From a checkpoint of a small transformer trained on Wikipedia: no biases in attention or MLP.
Each number is 128 + 32 x the weight over its row's rms, rounded and kept within 0 to 255. Layers, rows and columns count from 0. Numbers have three digits each. The size before them is the row's rms in percent of the matrix's.

# layer 15 MLP up, 256x64, rms 0.169, rows 200-255, columns 0-31
125:099083123161100091109163139072111111112109125185170143103167116035139123119163153134139136101058
108:118116146153095121142146060109065127108121174110146042054129154129061084120131125155133071182086
101:118085065102116050168120157142101101183104144160126137085169165167115139103143083117167153143095
109:167114113184121137105124094083073138146116131197176122102115127104114129119178157134138131123120
143:136077146097111120176199152131141096118136179191134144073110167059061067139150137132102118134114
094:127085163128096096122099164118129076126118132160157151096161132139119119188127162170153030108093
095:149108108075114110154106201132137132178088135178101157114190173106119096157188109128174195148065
083:097129108177093078138187126113178126193134191168110117152120105150107125168106141140133103124092
076:127079083096142117100142174086139133191152135146174166083123105063167116152078163157169094121154
100:153129149105130124169136154164078129157142106149186192104086159102087082185136166123169136120057
094:182108124166080129127135117123092116101092156091125111114186103131107092159132143132116118155136
098:168135098091146090119172118106099101116116149139108144138106111121104065184199128135125108074080
076:137147140133123103142127120118105121154146139163124107116142053087134129119169195062168144112148
100:121127117124071142148124134075061167150148156146137107041185150144101099163163188159121083130142
102:118105116100081089182081125125104112129170147114148088053130040144122105154123124099183089150134
083:092079132132163087174117074159099203147115145151119164104167176085141151141135179084129139172137
102:162124102167078149149106087129176125144165177167135161118107104080099055106154078158127101162088
114:184112080154109140121189097079146094156093105130160134047142104155115091147145149137118118146067
077:133072176133091163143121155133132163101119189144093144090142127130076130140151132188098127075131
106:118097118111109117160085128086112139144109148123125055161158134109140104136151127102160159173134
097:162079134176087115155116182084155111130168141137127095108130168070148087126080147049197159136104
121:147144168136078083152121152136145107101068152155183140095170149035059126146157135103152074097128
093:141110097123068143124101128112162170179111168153126173110104127050133082187163137090138138173131
097:134139041108123117107136147112063099185116164147173124158163123108136135150129129148173097087091
100:156147127118101066161157133143192124121108134136108189064155097150104158173154112067169118091081
074:096103123188164099114103117102140141120142117150100125125131108169078138148152154119149108102115
106:148109135141084114114112129158157083098147188159101127083095138030121106161155124102155084142138
081:092146093074070108126161169145132173150120141145143168115194138122100070101148110177176115105124
090:094083138137064172124203098070081105159081128108137126142127119125063116133120168119080084157106
099:121061145123128126130112095130095101144109161103158095117099104069077057097132167155136168096086
084:169096107133147083127195131097159157105114123163126163117085074114118140099210156125113092151060
088:174060124211132129121115130148134108150134149109146151093146122075178100165181079157145165085143
099:170072060136123143176098087127142110152172114103187159120143136074163083128143113104150145099093
083:104098053112154130151104149127158111122112158143137152096156109104104138171093172145200146187123
112:122121133089066103180095102143136117125060158129118170113136068126106142140129180100138120147140
085:165139156142148110140167171050133106135106146108204083109124098104149138141116206106128131171087
100:149121143149108039153171128157131144191136145165085139159171137063134136108128157084180129110112
095:161126136096135065079106055146155090147101168153104130079132150129140152132169168135142127126092
095:178107116179088126240133179126099140131124149149105144111139092118075161118149149186153118092089
094:129133116124089093167158102110130078110149173117169157079095092084079073188139080086203044149124
122:153037112154141100193177120140114157163090138166184160100180106146146084128148123145186129132095
099:145105118159117102119094116118159133187146124206178118093132118090135138108179163083172087202089
087:135099148123147119118203122174149123113167148128090110159111099086136105109124182097108094106146
116:120103108138119089121147122108063121126112119108133114124150134135134079116150161136211102111081
093:094078101096145092148144165058172152108117114125149141120106181141156118164145124078113130141090
101:124105058103110125117128174142099178109119104134116174113191095096158062162105155153130038100073
095:213104160106093073162071165108094141127106121123163196084152098152052120157201104138160105086125
102:191124110164130119111145053081088116166093151162210102089164140158140111144127110136141146189130
073:118147137141116135073144105183119126108181154133117089098148070131117123165136209202142125098121
115:136097066095106095136123093119101110131138133133131158109173092118128092131116150104151100084135
118:107117089159128151153159130087131138145207146136147097139145085126120101149148127104162105147106
108:189155122176142092152155120091129072129087140118199167134128148061123098152140162098135088172138
093:112138150159132137171160141135120095126157154133156091117130165103091122159142146075146200117140
116:124155122155090108125111130085158139113143142179192136086172146112094075124162129098162103155118
112:110120091122082127157148139124137097135169137204099108124140105099117082143185155085164141145138
088:197144054115107134132183062094052137121133146105122140149139093115078074178126151132177090106132
# layer 15 MLP down (transposed), 256x64, rms 0.152, rows 200-255, columns 0-31
121:128133080087151223172121119142186139128132116098093100193059142135082132157102115161144144150164
105:101116153088175125084147156190101081158147169089147103117105202096103118101118144148125130149097
095:113154105109162088137134138204127136120167126134079126097193119115096166164151149138164150127103
107:112143129077091131122072100124137101121136168103132130161144146133054114138184100136187110113187
131:087165172156126125129122106107140123127129183136144078112159114142064119126183103115126069196097
096:120158098105192149122146096126093195140143173148145173170126130149141092136136156095120163133139
097:110165127106114126127148123113090181079138163130207113151080134097138129124166196126095084096206
092:171061118123133141135087158058148087114097116114088161139196066127166119114146129112146140123137
075:116135136168078060176153118113090121132119095095132141136074075100146116107079112113121103113128
095:146166162055123146116110148127126099163138122150147163184114143074078125117138056151135149196135
088:165107153134159139120122137153166077125142169060173134153126130180156111094130134105076131188113
099:171103086138120143112132158156047149116133140155149175086108044123172131141148077083177099160101
081:097114153083163157113106192086128125156153097120146140123132119084145151146086053159086122122177
096:048176124128104243083081156138124145113105130111088139135179150098103124111136064146152118119122
104:093117143087156111130082084162133125135115150116150155085159095072115146057170124120106113148164
089:127159132089130135116121127112105228125134123115191131141131105083159102096135137093207148127173
098:165131151075148066139134121132135114163173095147073171097143114130162125141154101150147063163126
111:153119059142130196147094128104110110108089123060029137198155121137093120133132147133062109089128
076:138125103120148149141091119095030104176127050145140108138109073125154097137183082144171138165157
104:170176173113142122106139092147079152125126179054086141111118184125151153114065150141111121187130
101:094134146116094207110137082133132189098054130127162159142119172119103122118156082219090116101089
121:113181115086145110133200071125167101115177110120127162087176059122150137108090138122170121121085
090:160074140147162156141076141157127130170140114075113098132124131123129128127132088053103160191148
093:152186186099122168194098116086092110137107117071118107180130143153106096159138091122096146138147
106:101132136130162089078110151132139132139085121076162109097091181088178086169170191133175110156166
083:109160101106184048118118098101048162083101117117165179092127146132126076139069148146124145125159
109:127150121115157079092130106104181137139093135122158187091144138117147152127121162163188123070117
084:156049122182216098080110107099102074146078146140091125162086109138149205156126165103103149151102
094:162167094121111255190126135135132146102102109092075124191114113171117110148162179129124102170148
101:139150079124135255095138110139098104125109083065148124169103145112129154118138138139198135088120
091:175170122195155122133146121167096097123071151052120122127144137175088116211120139176174167150133
087:201107128146163177118142160139150150165139089130175152113152152113176093204097142144085145171129
101:160158139100173162090131165126138136199131109139201181141177087128172113128092141155198095114113
085:091112184091108170102107184125124118133172112138100155092112189152140127035140123168115107056154
105:119134075109115117101074092062118157163127120198090157178156143131147109119168128130117149071188
086:128115146099133140068094206205173180153156199139119174144112138070168132111155137130077143152133
103:140149093187125201130118073096158132155158142138139151132100182157134100146173138145075130145125
102:120094104152078097161135174162116119140153145087161135151112117128131093109126149113131160096143
102:084116113105155177090073155174126116106138165139120136106155113155133053093082149078124084123107
101:123144067128102099125142143067128092124146169184144095147149144123121218084148154174078117174110
122:166101078080108138205152098145180085149093150059149135083095088148154105165073133157120131093150
093:102159076122055213134187136117129090128088151078088075118159161181084133140140144165154141105169
094:132148155136130089132145146118110151045120128122160186110195129142169155162135146144151130036126
116:147166132152173144127152074163145124105107098118163104166097098109148127176109202109074143130198
096:115096170127142169133115074128109163159200181135210070121124143120118105143098154125142097135146
095:129140137147139180106164156123127109152079072095145098147138189127134167098131162159096142133109
101:190172129146164150144145191120118200102107123118102184096164121144122156112118107115107182132190
105:124128136128089048121137140173157129141137147151078107144113161125147133118155077156121170135107
077:163113103090098193100164112149109152107086079152118150112134163119152122115110071140170157092149
122:140152180156132105111143117171134123140059139158161128091139195154176086098096119153190124111100
109:102115077161147237146095137126198098089139096079073143152136090173133091144113066112129118122136
108:113151134115117120135122113072159128102109040121163156196095180152114136181049151172131143098136
089:113097143088150213115160122134100157183117135096166138173075166111136111099145068132123178140127
110:108140130144171165082108144162099126071113073144188163134115134139129096124110083104085074033126
111:094144134155155082102126104149121123134194056123143118186127079115157157090120166149181115102079
095:109121116140127173066110113224149126110074137139102126183093081165114103157116099099072122088133